config.yaml
num_hidden_layers: 10
hidden_size: 128
num_attention_heads: 4
num_key_value_heads: 4
head_dim: 64
intermediate_size: 512
vocab_size: 512
hidden_act: "gelu"
norm: "layernorm"
norm_place: "pre"
norm_eps: 1e-06
positions: "rope"
rope_theta: 10000.0
rope_fraction: 0.25
qk_norm: false
attn_scale: 0.125
bias: "all"
tie_word_embeddings: false
parallel_block: true
init: "normal"
init_std_qkv: 0.0391
init_std_o: 0.0277
init_std_up: 0.0391
init_std_down: 0.0
optimizer: "soap_variant"
learning_rate: 0.00738
beta1: 0.95
beta2: 0.95
weight_decay: 0.034
lr_head: 0.00562
max_grad_norm: 0.5
warmup_steps: 200
schedule: "wsd"
decay_fraction: 0.646
decay_shape: "linear"
final_lr_fraction: 0.0
batch_tokens: 16384
max_seq_len: 512
doc_mask: true
z_loss: 1e-05
train_tokens: 100300000
max_steps: 6122
dataset: "wikipedia_en"
Each number is 500 + 40 x the weight over its row's rms, rounded and kept within 0 to 999. Layers, rows and columns count from 0. Numbers have three digits each. The size before them is the row's rms in percent of the matrix's.

# layer 7 attention key, 256x128, rms 0.218, rows 120-127, columns 0-127
100:458581585558501458505504469530533498488540494485450522419500535465563527470478498545519473483533387402491513528497548515500528489514526423465540526500403522430486537478527486422564522466521489447558446540480506493478448530466504545478482529489527503487509518543480519415465508469500425432555565477471475575508517475431501444493471457490575527494526488431482487523503481476472457472543
099:576527458507530469525494581507461482420496550551549504561596449502498502545523439475528542538540518508463593530435526508522522528485507524576565511512513543489456497473542498422481563546531492495518579509500516518545497474457509473526507485488540530541531575580485516474495529522518561508432551505522525535474483585460488490446528503545538576498501525436433482584568522527507465519477
091:513530490498445447528584540430580447520552554494545545479479495535595528552482398464516548548455481507538512473518492542538560500443496523442413445463417492491537457557510536468550514482524522580538521519446517520492507440489543474513513485500492504456551498546482475494547527513441460530556471502554503434428496470513468573516534450489541507497491471459501487537564416488500499514485
093:477520523468431476498580453530448449504567534512510461590537573439586503560545503441482483513477548489491441509486531525417577481584522529475538464468521498502513624492576531543502410495468410464514517495492544516560523477504518521544478522454528469523467477498426476471499525480422456487498564480496484489471474573497468530420490525470495518444486501498480481514491484518468505516500
100:534478459446482511469470544493459463493509495493486460501428485455475503480461461466524439471454530477504453452522379615566474468441519511515543500508513502443511488471546520458480437468482492486496419441426508494506506551496470431479520565458440480528453418466477508514493430430496540425518537515499511454457487495477513504469446443534427471434495431456550476457515496502477449453532
106:465533486466437476549461556479510509558488504492572537452506438471476489556481627541512533474549530433451467470460495475561462495549483434471481487431489460472507514456440497518481494469463550554496594529558539505547542519560531482482481510545438539462475495479432506441515449504506540514474483480495511538568442456484544555508499471519484556494520398531536552548475535527474541436534
103:454441540473506608469465501496489523495542529486495486600566519518469481501556525475504523526483473486545495467507497518573573519529518542496513568491513501435609483550555508529487593493485403501534500460460483428558545552564502496574517533462572520521514503480505454444525472549518447446531509518527575561477467480554516525493555456554529540526501499460555507509510430500527474490521
089:545574449444478489468505485481449507488494509528485479509469507454530405452527473541481524454516511490486474479479510463508531426425516426482544503473495538519461554495522501457488498583499475554502446562540513527505478517531522515465505467547468363537544569461506494502452431474459447476522540499503518453385548498506506528540515507539469541567460597520504565435441510461512522494562
# layer 7 attention query, 256x128, rms 0.22, rows 121-127, columns 0-127
092:484512506478526479450517548453468478457500412422501562530490486489442568458530510475507514523512453547453506572496496476568420499512510523564484580474564510582482520472528458516452547519520460490470523523542469532520457498522491519547544509461461439446492520488532498477471452525502521410533434508477536509549540489543399561537547518457510460468507514546436446543546575469502547430448
097:584447510517595534487540489443452520450582569533479482536515575557456500461501501519501482564502525515479439431516567505487502578518508518493454509410510536538471494453489560503606523484496517536508510513516488495546532549498468490550475534489512436481486528502512501507535511449480575508481568487445457500505481461502531576560517562570536457473431563488506473534526467561432540502459
090:534480469479528514541488495555508539464558506444479536499498482480483495433446471536545448556484536541465505509510472481451469509482597559478484482506529510506457474471571515507492480497502493498487424448511485522530561458497407475556472470489445571484395474452543469488441579412472532556447430495501421467432469435504502473523475463496529548501530475473445500513470502406481435462455
101:486447540512434463459515462512444473536488540401508563547487482531535515497512517610451470579511456469575581520533560498500591503524470464473501555550506476493435469439590539470536500452510471546443490488516487560533504586465534472464510488494484544540472530511443477522487487479529521559508503512512521493445507465449510525550584510449556517526491427496472465538497432493490460452501
100:477551522534545484511506542516602507499517519492484467537498465458536550452475383548512495529544457453586528434492495538504474585524482453493506523475525538539506515522498524462502487461454506520552542535483486554495480415545498462400515532510536484532552479556519467413578484578529514388544484480497506505498532491545453569437503448502540548506495507471500541475508436567518478515504
105:468503545534464484442487552476518484512495453446471505478491559483441446489502484519561559501534418456513458561455456534495509537509454467484528445523436480479387495422536493491472503512464408471532443537482476564529522503472484579543497504471443581486454461554511548583515520467490558488513446409507506443515479485491472565502469514474416520481483563480523519533505467460544514569482
089:443482531555500432537580433442524520596497480510495463496519592492563552479528551536520487544505576588426516487505504458472421486476501506561475581466540489516534435459528616466445473471488538520504491554512504493513480483542522467559521470546503505499545465501571484503491447494529550538518516537513431502435455558559480462551493473508469471492512505519503550497477525530563452484488
# layer 7 attention value, 256x128, rms 0.249, rows 64-110, columns 0-127
105:482472436523521507494495542548419469562527527513490441509489569524420486506495552485464559474603557510533449522541495532480469500510536521475493469543498557505372522539496511516496471414462471507484530558500534491504516538518513546546495531507472478545476517447511548537498576496479509564479496468566509516484485440515542513499455452526510490582353482514436445453532464533518524546473
098:531497486536528497471495539477503463420481509545488481418475544481460507492528501492487510457488465539521462486507388485466466537523571457457411508538502492407531526480461515540486413440531531509518499529423518507530535493533455451474507471516576459534514423531479528491516494584464555570482510551432524495520481460516402587494452525577488431488463484543475550547483508503474472479548
104:541511449534471505536433457455509483533541503480569440506410499504507497578499491513439563489610588484520516509484482419466415497471453492460531491423465465573474520449519457510502516488506562435499469504453488466532440503514452539512582502525479476538523489480483535512468491459497497472551486555487477453538397516475539492449454497572492525464529494506466514509462440541544542578470
108:482546510512542549445461541474527509508513526551459526476534474507493478476448456371519573476516567465562530548462479450484474487491572462452433551535509488556459490412497446461509507444520495541532553527527464467448490478511419492536505573481489448495480387445496572473522557508472514472446582502531526461489528491501544442478503497556486483482482516481493545487466410495529541500527
105:494484498441499446561487363509453522502553549521583488476499537486534470518479569506499542447613481599451511520470458441586506547451515511547472510553575534498421585474546515482525477459521521495520436480534465538491546522526545515536448493502550502509513517479552510471535518508529507443508477526605487549523454520494487480487446496585529471487506494517460523488485476517483509505546
109:495503529454515466485480551503538505468483399491459432478532508532550497446543463497585419474484476560504489523554479488536445571485459475511481396497513533480474575547493502541541490440453423490479443508470541516491510487529483467484399575497516479569491539571534459503500526506435517432516490479469514510517519491514474521572556502495544459482400450472419507572511486482505499535535
100:555490568572537463489554535461590461593488524544553472463527554532527371565526495533442469508480514542490483548471450550505548449471495555539495544527459411525510501445521514560481469469479526513548481531444447567498475508496461474499496396445542478496486554506516567459547489491483471501543507463549505508522459540494519527505515460538528538487522460441511460446465536466538450502515
098:444483500501521505551467513500486458470537489421546468524471499473502495540481495514515480486455540492458486521437554525511533574556505494510467444491493498430410525455496519554502517507555450541493415564458486466595472530513498529467492593534544496500474546441534478440496509546479491458458450501532550561542519550524460480475468409513507516494570536551588388514502491479445504530425
107:533458541496541460478483511461526520525569487409591532465472465496459483528508543511547446494532578559528551541482509477471490523423560511468454577484492514462476528508447494502492511449506497492496489466525478493473470534452512483462475522495512436535546474500489424508438493483534437421571468539509456511491486500492517424548532494457486528498542592571552488527535509374535408445506
104:473424457470547543524501465455499557475476502522505456522503515458513499468447445500546488548483498586483483521519511510503543524563434501548505520503470462451461494483472552528512425500523510503523428530495547470608480420568549544460551534510558418585513489517513455479537524529499554498520522436572467577491456503436484485433433478473488474418438531557531469456483483496536497534463
097:512493470482536484514507422498501550468440530549498495536513524518581493525457483495546529486498534546502510625469461559508511527489491496515462488539482577509532481487536548486478540485561540496533494469547514521532511410497533508446453569531551538535531463546424481493469533559500461563424564436474435506492555513508442427504467529482443528464469451440500509425477537436531419543543
100:475508499420457481512481453512437537470504435496480447558485521467451565512520464470455501442513479531444492475510463502465569506536528510483449545536471493448547581523461442476491496527600475574539548516526500496509493510557456418428472485573537500439552510548465510527587460449513549563503518494469487483537441535513523587480467454518431534463503444515510489473513466426467449485533
110:477474574502448484523463522433471492477465483498455551477466528411461408557497511499499520448410526561548433517417468494482558517554428531480493463488495455491444498564554448524498453570466513521492506482478567516535482480471496528458496479474503508486510520549520514437505521461571479485535510445585539550482514512543457475590480527447435501503508472568488445490507484428519475423469
101:450572510520514466553508502492543520530396502587510535536516564475479515529445541467468506537480418486469488470571555526494471497518489506578480596485495494519509517564533492516604498457464478493468488551485510524559523472439443489409579472517430534531503495485471450492441480469493527494527521437505475552478467483527551442445461483529536550496477545533411494509454461538503486444451
098:487508432508532430569450473509494463479498573445422586465449579542477524465484484508568482531553492442521427569513414467483482557487514514492486446438561466443482507505500480440436557526426497496465477491523478548486587514534508467467527553507483547495505521507546541473511540535550511446493483471531522476459532412485535455462486487544460497515518588472523507505502528425478526453527
097:498465542425493442596460461392494513534577482502512397591486510468479530507492460591461539499541554518589568595547520474514470473509503497460509513481481549519509530453488552515542535466456525513529488496497486560470472458456494444471484524503480543474433488551465495469530561454506503475490449526531488419524512544529506435524574518503483499460551453507506532461532487441479481474531
101:447493472545465515492522477530482547446460568480474489517485451616481511472500484568555534508489554504528589576514516417498511454489557429539537449492497507513557508462523534576491521520491521570491504495467467455506433422494506499444503545485466433486501497468434604505516494549462487466436503567478508451485506561485496496484527582556463458528493523571507536502538493525483420540490
099:497478517551533506479521516536484453465535554496568496583476445539488499477485522471582498479557470504508557594494503512587472570509534517468464509526518557486536530484449475460439515499434494509447448523519452430428492531481562507404470494513537548491530547509474588488504568561454484507452492530525535531535532498486546504468520564460527436477568539413504428442479490503482488555491
094:506486437537473478554529548511474544526468562532543562490422445471484405515449462496481527468528510515534485442503495481510503515430563430496525471556446424487508506509470436515482490446514485480521471463584525541535499543510484523470545445494545459437587554501484548462450584510532444504528482489513477548474484554474488538522425464500433480508499628414496495501489509469467532492514
099:533525484505447506525622438397517474533526437464447457477473516533479577456458517469437488524633534486533520440531480555478477454515503549533445440531533527547529514561485535523512461486471525500534505522517492503403506523443488442508520441540482514434539518463482572516514504466444441502452533542420512500471487468471566471513492538494461514499476510498438473459496469526474515452499
102:491474492453492506486477520533520441433444491516498453546561472485478542480565471517526476511441475594479512520528499466475536469510497544462518438568486556514509511584485499482452495497511518580506502589568537492508482411521517526474459501466440500481481567564538530568468463488432498493522493466564529478536503571508500546591503506579438482484489450509470552559434611522533526498497
103:481499530519560472440553577548517506527504429525559562498536505525516450494528482494498495443520516532436444490467392454536409521471538533392495447560500540441466556504574542487526582507529499480460511450489524489517500488461539519501442491484530519556422490502474516558456466552460504486513471500530547505538494489464503487495519573469530443508393438488486528524456546502499434507459
091:495531520506553542502518456429513582460481506615496546461519517443476548558464520505500495510560455516574472462518547510526498420471513513612530466506398555497451527486532546503491476529528546448484539493506461533531542479523508562436481557554494539518550538482504475511479508532437458484479435485503470494509538456441560498557511522521515497562477443483537411486492498530472569454557
093:566443484515534517475508484520447490483461538448479446485474461477462452528422462587493550488562513482506509450585464493473590488535525468452496484527433470525382455516507546559513579480501546495494499488469476461543477498380494555499524539493497472470483459502543511535459484438524501502535452562504452515512478515491549572462567537491492498554520416497504528479551519429458558505511
095:527552477580474490442443548464476477473519505499511499536495482468515520452529491504495473422483514479593509575473518500455507465505511519521435469464482490489512439470483519451510532533513471397409463517482519546483515470565550389545533474569558463473527565397499482511487437511533496402524534514507449517488537412455496544440509523528523508467459502509490485499502499512514518601450
097:502540523525428446464485490446477525529507493534454558465515447535495487548483485490486455486558559526514531422501501531441503546541516514478522544549555541523439432454431488433476493479537512468490483497489517422500433488499494526403497515525430502536496431542516398486503498459477450459555502427475533514572449513526436461544499525544496528587551494497419542513506478463481450562451
102:469476572511536544508531522472510523571545496474582515497479521514479449509554477570444488608479468514445486437505518456486553518498552480463548574480588515462471576458475535502523537455506461439505496484518548567498509571571507441476465485522601455473555492590454490430481496482554453457478484471539515494448487479441471456478515515469493565527422497518528473524473481504488522476492
089:597464452488491489541466504477569525458446436491510557456508500470469466534529463543534503497498464480475553504537515469503498506553474428501469515606459508511469485476458396520513534452535447448498541495508501541553496443483477527521479479490466439416491458532507493474475576483542568409471545467473561435494510530499553450507496480463564516577469444554558478520500572474429498481518
101:548526465479520460456536546500521479477475539404500512492490520465505491530456460498479449541561482468501434486536532493553446473433517485429562437439522536452570534530465515529457504456545460529473448541518468524451582520545486449495539483446542551468523526556532493429541547537487548476489515509523479510568572528453499475547522563477477489510511471475641453464520462540534497467559
104:488542514503481522494494454491512493544520505493565465513358484532550518536502523516520486508479535505503467487461559529524459521427527517467540512492541472448478524481498525499477442508503457510511543494447454495446454523415515514542496522455517520469572507563535506496488578531488490432542473562530537572477499558531480425543402367575499431500512452508490505533465513510589463553514
099:529555567454450506514511447455502486457531455482458476511564504458566520471465557552525439450429470480538469517433502474467481478483448513531511548487542510456427575522577508443465513552505503483433540506486524484528464517465489431476489486537544431513556474482499527503391495500479538546506538449536484435498551526456525468509499412466466563509490582487522509444463457531532582448501
095:474479540518504496481460478488444443474500489446454566610488544478578567479500509507483520501478529574537567471454539519474534522528451465462506508470451587500599485439463474555511493442605480541522507465533488482541459564491497579494547494494511439502506534485479539565588565513487541495467486504446458506546510490506482456500530509534453461459512509569507491540475509552429467433507
095:554532472474454533559502448465448477438543490542537524423474538541531538465546559557516501486493469486544461472494519531466474492462476560510550546435502512545537491529503517474508503550510482476437544483454456505486514532460482557484512560437411519499573495504556477528628559465514455509461480507511467462436479498484544457497406418467526511569463493512493452512489461472459485548408
104:527490509516457532483557498469527540530506466478449541413587481476495530530549468431491510513490548459533534503527559484470468492555507531470481488503491485570437519438453482502561509544480432436522496471493520528531580573487525456524513497464421467469541474478501571528499524484477525537499492506569516554414436464498562508486496528424512423443521557470485580516487596466477477448432
106:502494459492563442497488493522508563471609498428496539516504543593452529501514492504499531598518492492514578504573567483456463424515521505514487460505570559561435510530478530444552537506508505507478556507464540593431468527563548527541562496462520508545498525484566527431511476575535501468542417499467575520531496563501507514442522483469471488507501555484452506487467511475499503492500
108:574565485407511488506515555528525475469552574490495544479469453493487565501457523483519524555436552514499558430578496468479453516485509464447544508567519539490471488447457546512592522522547542490519406478494468499514467413505474531468556493532478476540455468540469514487566511543489449446573532502464469492453532456486471543487512456451532512457477590485544551473532539489488552560527
102:470491452494470473495566478442540533532476474477470487443495468418517425503496536422472517420509540498427511511500509551450475557544481516509505519416448453401499470441474577518515409447514482492480442478468484485566531542524494539558507529496477520500501527524517506538501506482501477569462467403501527613487472561466478532476528594483509505503531472502492526541427554517541498472528
099:470563499470477564535489513479470451485510405510478559468523473503467479509468478493568503551467532516479541400560527484528552501501449516465493453438461468470461550509599464494443475553522492470467379537574499502469544627515490567513524476473490451511488528469524450516503465505423436539488438529481503538496474456538504482551465492511493499447483580521490485476470511522465505522571
110:509456464547504503458532560485489452495552522494453495473524431542522528473469463538440483514590475534549547469535553449471442478494447459450525463496501491539494487508458436540453584514455530486510498469473411508482467494530514568457506453512495517476490397541459494515529426416416474558536495499510476515501574471466514512495465559507472453510501426611579487503505520433492485487535
102:504382442603545502504517508432497498553502558551482505470491486411512481484496423482487492460481498429517502452468430546531547523524528510477511496427424515510572522520508545540541472593484507512485443479494433462520535509530429466558487481509519476523473477494565470498515462565521475511495504570497501529439481528451515482568490526499471516524519450406472502431441440533553469511466
101:493507486478550556492463530586485599467514522493490521458508530515468544463457465490434504474521574502514505436526440536523437525498513441541547588463560446573530509550490455512511480504550484477529481471440506522512445580497462602444512501525447496569422524504450573490484519503491486512493571470483521477480509531495522477494508408437445522487444489462527504607525480479467503464478
099:489541494476490515487514566431561433494393514492506535512496413501517452510550487571465550467553469533581447565532467514515488488516483559499507569443479553514541464457507484498540506545490527530452540515470582467508480485518479500511544463496461462533454528522520567545462506525516488610555449549565443478581499472515473493528506531582518438464504537545545496538452465493454465522542
094:481535453464489507481507478558484444417480493478476521537520481459498520480516469468491476491519515501501511547484553501517579454463469491531519505498495529494445521401516506531483572479528432511409452596486505430528467563520536535544449512461510536466547530459441519521522518417489526468453513544473434470544543514471530428517508502460506551550565572535491439548499470401503569478592
101:506495511464501610555489472502452481481551496523501453483497510465515514537478578503524543526502496518434542437442546428542508495473510497583511520461483549471560489470505485524552456416541503506560530563517543542535496519469531540530516463486546518527495575493472515436548547448462518549433497519508445479510431513508467493542571461438464539523512407569517483517418488451506451423548
096:452530495572466548448495551431442494490509476427505461503505450460558422522462491409544439510552457492519462535540496530503497515493532508520497547595450532555544432498505483529510469516480533556411522501469487527481529536481450497476468468463542554488475435445469508480459512504505489588468459518577531497512458527479545526545578500548492425520529546535466515514505514569521516555410
100:588485509460524506498494537551505544538474513562507474596570498449503466437483444489474468472512508529459468413479489466525525503517494533486501485438462503568492541466452517514484479521498547500574454465467456520517491535489496528519589494560516561609496504483521472496535466400522506497473417466511447454508489471423544515494495466530537467541481580523575506578447448453475526532440
104:522514519469504591523515591573482497492523478524503463543535577461474468471477506517454522435521559538493484539503537542449499473529425550576464491521571589552502458563494458433504452473497511537505570516487519497490458513452471398535427525558542531452497478541516569461501496570475433573476486525438477474497506539494547560563484548472521530507519510551523502520485458522504494439503
# layer 7 attention output (transposed), 256x128, rms 0.231, rows 64-110, columns 0-127
101:537452550430492465500489466490428571603524569512501546523497528440530534503452476485497422525547507466525492450467458577467525530567522472600459561501483424443505525450479468559487568425488478487471481512480429520525465482590531526502432466520527459499477514537534478487478544504481457513537481555466547474514490481507487498535488498523493472515593472502522531600442547474526505478523
096:513544488435547435515570509455478542547538514503519460508440528520531526550491506559496468523473538505495482546479490541501511583496532513541580493583515530486539512516476465455499563487516475503603502514563547468563501539611432490466500472481485542528487478516517513451454532551514428440466497524440452498500534487550527435435576550401511444498526463520506514460524500524466524573540
102:548470543465493477465503507542452513511518526511544540458564544450548483420495472503453551481482492572455454533498522585499480501488502447522507466522480528489530476503513492569457456473451488484493522601467553466532508486456615508550509508460511507472492551470440494479517469521570501486544495570527441531493545389519578502490515525441494457467581534476482531532567518492553470392491
108:553547472440460498566445416448514506531522504546458499473403526485468477491508515502483517520489503537459397471518490503502491512539484433504557560467538449464530510477499531489499531511482539533442485567443435496580494475571549451470571485477492589572472502539494479529444458455532493515545468481436496542363496471452514482466542491475455463514532455476527509474471507470493541440522
106:536464510460543488421501513498460494525546547475560468518516493589482464518559476506491497442453475567520528467476530488509493558503466506532495533464478545477467510548436503503489533574503547546522464562489485570544494472545455543530508449476514503466505465520532395520475493573461573591599591563506485539489570481503530505541566520495523486424518493542515507555502514582515505462563
100:502511468481524518539501487443546509452472567487481511578515556485474528594508517551436479517522509473475466525478564526498504617475521551459540480475511532516531482492474404492475514572513511499558512476476481453464524524583539531456449487492493505394445394505527482518469521482540546482472526519504617481501492541546501452550464443480484577490522456509465495521436511523438446462514
096:487494481414499513489501539500390482466517460503525458487488531436502506452411493573519528462458525600576598507548548490483539444514506556493472507456522530499507438506508592485518530528471507450462519506585580449516438460525484567494499480551504550566541471548478397477576498493511487497452530498490492521517532474537478463564484490514501484524474539524466520532511572444506521516491
101:501536552440478492494563513470465555532511535532488534465530556523530543534529421495483577533516477495510515532473507478505475408487502513499550558478475510444484473555452504500594508493531507498535479471486433400506549434520492557471493440470500429518494468469501590488530543565545524499575471480495459528502452510506526525546457517547522515359430473513499492451516555509500441433540
099:435499452486465543371478517522486532494468478460413436539480540488454501533546563473425561505516539495419504490583569472501493538555458478473520542408520549474541490550564525501486508537587534516481466539506497514494461479461473497529479510495526481529474502462510543456515494518475540520465520501546434454489542492498504490532599511496508546417472408465454522448453529492570493499508
099:457556519445436549473534556528457543545458521464551497526516528539444517544524438500509483516429484541522477472441469501511472381482517524503520487435523534537499516498489489524599514514495526558497524563509420524537530554528505527462449451499557476442556453577439512449431516545491460477538514543509554399492530492547489431500477458435426491513487495480539506473548523509470547522480
095:493505529502478495568533570550546462409490433523469487517495480521449436557539487492512493508466515571494490425514477540511513475532481475525561423434483570511546514451490457467504441467527539557483527501516428567494434500571418568493452499526499506465523483589559435486500474478492497449485503563480513497494498530589475534486457493446488553423504466545557472444535509546512561482485
098:489551521552538507485511563486553499477468502496525511436518432557511488528504502468595541507437463440483475583534513543558499556526476518539509549517505548493508469471458465485549529468493553499496404482458518521538445520486452624451533503505514445448508468501558511461512552572519473425436500561474479419512499499460537446491499596483472449522484523499559501435464489532465460537476
105:439560499493525465437506493481462559470541453520549470518523480500514525500527482462487483526511552508458561494503513460585552467476520523479546541568516473522506460478556552438526558480544487575428493444459428466425544518495428479525516483531489539510492471563446487504481494577510497507440439466505532452543516466467497470541540404525603540506482570503514462464450585546534448505522
102:453486520558430502443563430473441460494521561493545500498543472509484510504565505555494458545451541511480488506499457494448485469547482449475514502527444445615493568438559552521537584497467525467422489483500492482541415530509514442505465505494553508516577529518458457475485514472521500501533498501520472451536510535439494462593497476474446561516559512436549482456553508480414506499451
101:548511484527508477412484566521524484513431463514526424559459441554498470552568471459414445592525501505474565462480517454518453572451551432492539566564556457507505539516535450542546487463490498483446556408487469511523525454561552442531533538536486539491475502456497454525470483465492525453477603470506495544511511514489506528456532502528488491531528474560460521561502492501532493514530
101:542458512513431490522473492573536479406516471462491536525549495533524490525549586461530572456549476510510549532550524552475541502536551523536572562466550531487489535548502500482490498500586499506535524518554482489510434517487473553556509512610565521485517491489489487471451469576516493476417505581527514574443464453451492535566498491484546523496507521504507565538463504590529469442512
092:486462462525460501462504570448574519540546517472399503498423496511536513479514506542480540486459506519503487475426511553395525557520560434496469467499500509504550553504462452494466497423468481497545542519556403505472574477470468511475494524494541531520489456526556538543539471586540424488495478517451460492510464440557463575486487503430478520437404510510515476483523458443494494519488
096:506495465464497558446494478565539520539478472435483499483502531510508433465462477546526484488524505473511449393511518465479518533473522423497579557397458522541505548554467472457558428554407488490494483511547418498430523479548451522533491536474481542552484468457601475544495517505507470494475556538515513540490484581450490463498555553473496504441473481548528503529572484481525527460452
094:469495527526490515420508515541446507569488492537533553405505510503469481488529511540541472506468608535533504556513449485455497490523460408477465540537458542449486448507508511540475512584481475448515521546573507464443453476510590506483540500501471561523433512490505529505587485499495527462474496513501501493565530508511490536449529472434574445413519537515481432433492564424505512544539
094:526448546521493436516407469532499504521486452533484478536526478490486538507527497483538523488548476493443530498457560547449553473497528437521499514493505458523523464419531541467448592502472486439509515496531478519471397524505526501509535496447527442526445507449609453475445499477483581547445519532524462481491497445431499511451453557513461444536523538481585501516472542477377536513485
101:518442469473525499558537539374539570467568527471448546461514484447502505477484522476530530473452470431500513526501540473536471586488523528494451506516573510506477493469441480436524498469452633628475515494533505479443495548507517534504487531474514525466479477499490527461454516541529478450459545517428573455423543537508513506525467472484546560531520507477435501491545467525476470532513
096:489461424468534513502465480494497457541529566472485487520494461448500486520433500501431509486516540499517450502517547473575490561498481544509506474564480499511591506501515386475440430481469478485459463567548484529464542477628407479547497537467519506476484441513527459543485560444509526491506504504444506516412517494564497516541496504555512552417566482556530521463479474554533460508544
091:464561544547438482514440497575445467400472543429517492469512526487497578537513450500484414465568522498511514552505439495430546482513447488460511416500494494494513494462480512482536543491479536574514522484498515520528526423499514516501459508442513486474500454525546377492482512551455525543520488457493493492555441548556498555469492520421451468472510561520539542542581519521487509557456
086:480477492557501479516444484527486552554501506532528521492516522436534529458505588416573485541518502522551502555475473423470418528525490538489448475459515506457562580542500472533503413515571475476487482485465549528522471494458485531538473497513515412520502544462500524441460511553453502479480440526489524487472471376568482496497573442533539502520553604508502500506531505447557502479454
084:533481518500473485520492510589512550520468487433486538498450510521550472494503481518455512564571546518499510440472453524502462444478464505493514505491485496490506556580570498557554549449500466532501520479434533471510463572510537502443490494494424417499462457573415473511555546397429565544463509473540509489524534452471553465417485598478473445554478516516512493514498464528535470459524
092:477525492538473574527549459512518559511560497521496482483528400441546482524499541513511535526521556516450473553596574468493499535537503452499499486456540489483505545472571460515448484487572503504532522548477526453544497566532463513461445496394458483453513621526523576560492487557478468587503505516522486508521588519475533489558536500485541490487460470473553472459534544491489518448536
102:467523451531489504515533511482432477536471510470523466537479486515455509540541503521481443504532599465473472495535513482506546452460493514465495564499482584420549474519487498524517508545533510463467514535515490504494483429493539534445499493532562475443501498517444512406527451478498454586507539524514431539515542560485484508560481486576512455552417556453551493460393532594574517551552
095:461533517501471465562528503490490464481507575502492571490491507476432536519546578526468516455462534554511492540620478482460498584506497548553524475443531458498493508441449512482531510528504503522460491408487501493488471459547481414470529481493514524497573509470481528472438495463536508565463436480426511518593463454485540554477496523451542482447488526474440520490395459560468543507567
097:414571475462522555439496541499504479481461482485536516551489546500456458459494502563519415500553458562511538527437544516492554505494455472514569534535503522488522475517529493484469479529500599422539490423534430445551585501530552524457510486534521437469543457451517529523481507412521517441446505484472482571416546570492514532472547517488553477494456495498440501528534527511445526497477
105:496482502511543480444476546473466507527534527578458493464588575493489509493421470542536570500499483542481466467427521467541567529506546493605475553444483522490475447497485507527465540469491544514508434553511526471497572466495526502493517430497481509496468502475485526493512476500541527524514641461508472519537521521540518470529510416443528499407486431475476442568514535488559509413471
098:508571523494511482525476452502513550498412519515487505512526544496461518542506505419483555528518512479433512492478540465516524472468495488454510492563539538484525487461518542530572484437490544555510531493521558571501540595433489428519525531505478506502472542591434401460490497452520547492518483493508446519481459528470474501541466551499568482393469470468548470515470597539442429501569
088:381475535459545492525488482491514457510479503535520458428443517508597462473524512520466509427526406493371481485486424531483488491464515488501486534512528554518455565559528436489517588523506531486526449560507475458472414508477459465485513466452526494485518462480522609485510501563503510503517457533493509518513507472495488542484461547475477600443452517520502499495495493509484508568424
094:519457542529476496469393483547525459484504485506505429434543511552500469514474507481508517471574437528416520459519481485511545494520541444534425462535451468501527434455502511561479485474391477500500522471407552524473538479495541473480507493486527507516550517420498493433471487549438478540493523518566452490633467474522450497516480465524454472454527440542456447519525524540480462517458
104:526470524522437466464430446517460501594504512536533508520541406525497527513487474501386545477481526473502498507510510474450504456450440474554508567468591469467456491494534545521492502490536454511518480459414516523456518485547536459543520501507471581597469505387506484506512507501519524492510536464494514477509513456456468499483512563518418486531517507512582460442409473508482549557552
098:549464510480429500466524521504533454563471514546475596480509527581581558439469485414460482523520470477554499526503539553498474510431509532490461485459496426439480555481527463534475557474507501493535586570525457523452492431528565542508503481553485468522544552407521514469470503527493507550445512482566479531475474491498564500516433502496550525474464437482564495540468471481481528539578
105:480473521491469519468535537531561473428536516494466551499437513497467496462547490500503492500542490472585421574544539509459483489476492469489544508485474527492437572540552480534481431456515514533565519587508587502514501532496462389440489489522501482483514533466477537447445493529504505449473487486539547566504643527517458493483489521538463434437547479445482434442506469446480528489510
097:454487499479532563474488499495481497534579537612507479484492509512475524490513488518486489404430543492534510493553456469491465451480425479507526484547518459431467440521457479509508458495561404518520436490508519459426505552560486474514452481448488464468475487475505441502534540534523466447543545488417475491456514484456527491515531446469421570609475502532495549458556525462530536466425
091:511534519484603524466484482510503541492479576498547457550513501481483522468577430449469479459493468390488538549547508468509437432410499480491479549535480501521508444489484503554467541539504509510508574535498516474502485411460545479463492548484507565467437483542541532487485485527510570511512453455543438472473507579505502509476528490527442547525616488546499426488540552468503565511465
109:454503424466524528444392476513545500428469484439568509525448532505493486467491506469494422474539458574514485502525477449523466545530523491526483496495520532487571529497482518522487428502607520529476534555535488509454470530487469500451496575497483494561507507500592554495465477507526472449467444554492453513526490413506521521476468488514537435519528584458531559428521390491502452525480
098:523557481493537535441444548517437573547525513504512479524460497529560474488528521493559542470478559570497463531523446495535484424470421500497495469484481470518550438487546541433443414487437466475531567497519502456487532525541503535509451499513506564450486454500549470525529487459478521478554541469547495568476429498534454504483606435525478518610530520532516511521560522474495548500431
097:436556558488435540509469487485592481527469513553562468446471506487489525494540531466490494487543551462511473542447542569491497543568559490439521450552469483564529470448518477540497491528482547528436527564529545437556500389499515469549495469543601496469509520446533593548586492477484504497568479540483472514514517450494466470507474475487534434530529522546493504439459516446478502505512
096:484427494468554470507484482570470488496565446491481492492575533434486519533429453475457530520488525478446598536522478467493491449537458551417432501568524513510488536487493481516496505546465496516545503553498440437508442560518456458470531480486524524548506509514425551480505503423543415396495483472455507542537461415446506477507554527458544518508500517553541522508525478513530445583488
085:472510560511537529509478525459486498475487496537518542478511544474449488533512568428455527545568506472465543497599511517489476485469486502448494530453517569424463471522404521553535506545588526538514557457420435528478480470488534481441578507502517485505481483426533438525529506523546541515539469465524580563498519505479536500544513605479530491542489525502491506490623548491487436497498
104:445477592480529473530529468530483463528530515478513514452501553590488546491551495451568470444503450518540524486480500643490565493555549581474420472531489604510473469463481522444524524515577490479501438518531507538521488508449480526500488475503562513456525450482519508490473542593538518531527471501532455511497502527483486464513496509502527541516483526478450519520454567595540530582529
096:466480495467476501535410441509445480531473512469429539475503478439471496508511398548486576478451567529456513517488495428486542472542528488497516482483433425472505493557401514506540489475481500481555498494476546515501506502482539475537507566457424505525485483516597556518464548445469465422501496529476487523429462489456451435494568426479588535526488489500507543514434531504437512524470
097:434545485449475477515410483497426457456535487403546499469432467483486448464537533517514473501516450448550510524482489507511389409477486464465473517530491525515516426538535457521510416508465446485446508541485599485539462500438481548490522520485539462502466488452449470495486553559437490472549464558508493485490527470494495569549490424456452517508514554499480502494506494510449443574532
094:465510515446492445573463492458483491521513395504445526498512500548550632503489538490530509458572431487526539497482478554533527525523487497482495495528448457511478486453527518454482507467534484521439496487469439536473450544464470541480521453486473460512476527500532466497595514465567457391500500500431462441533439521376517429510449525525490535447558498491496488531534504534461484533535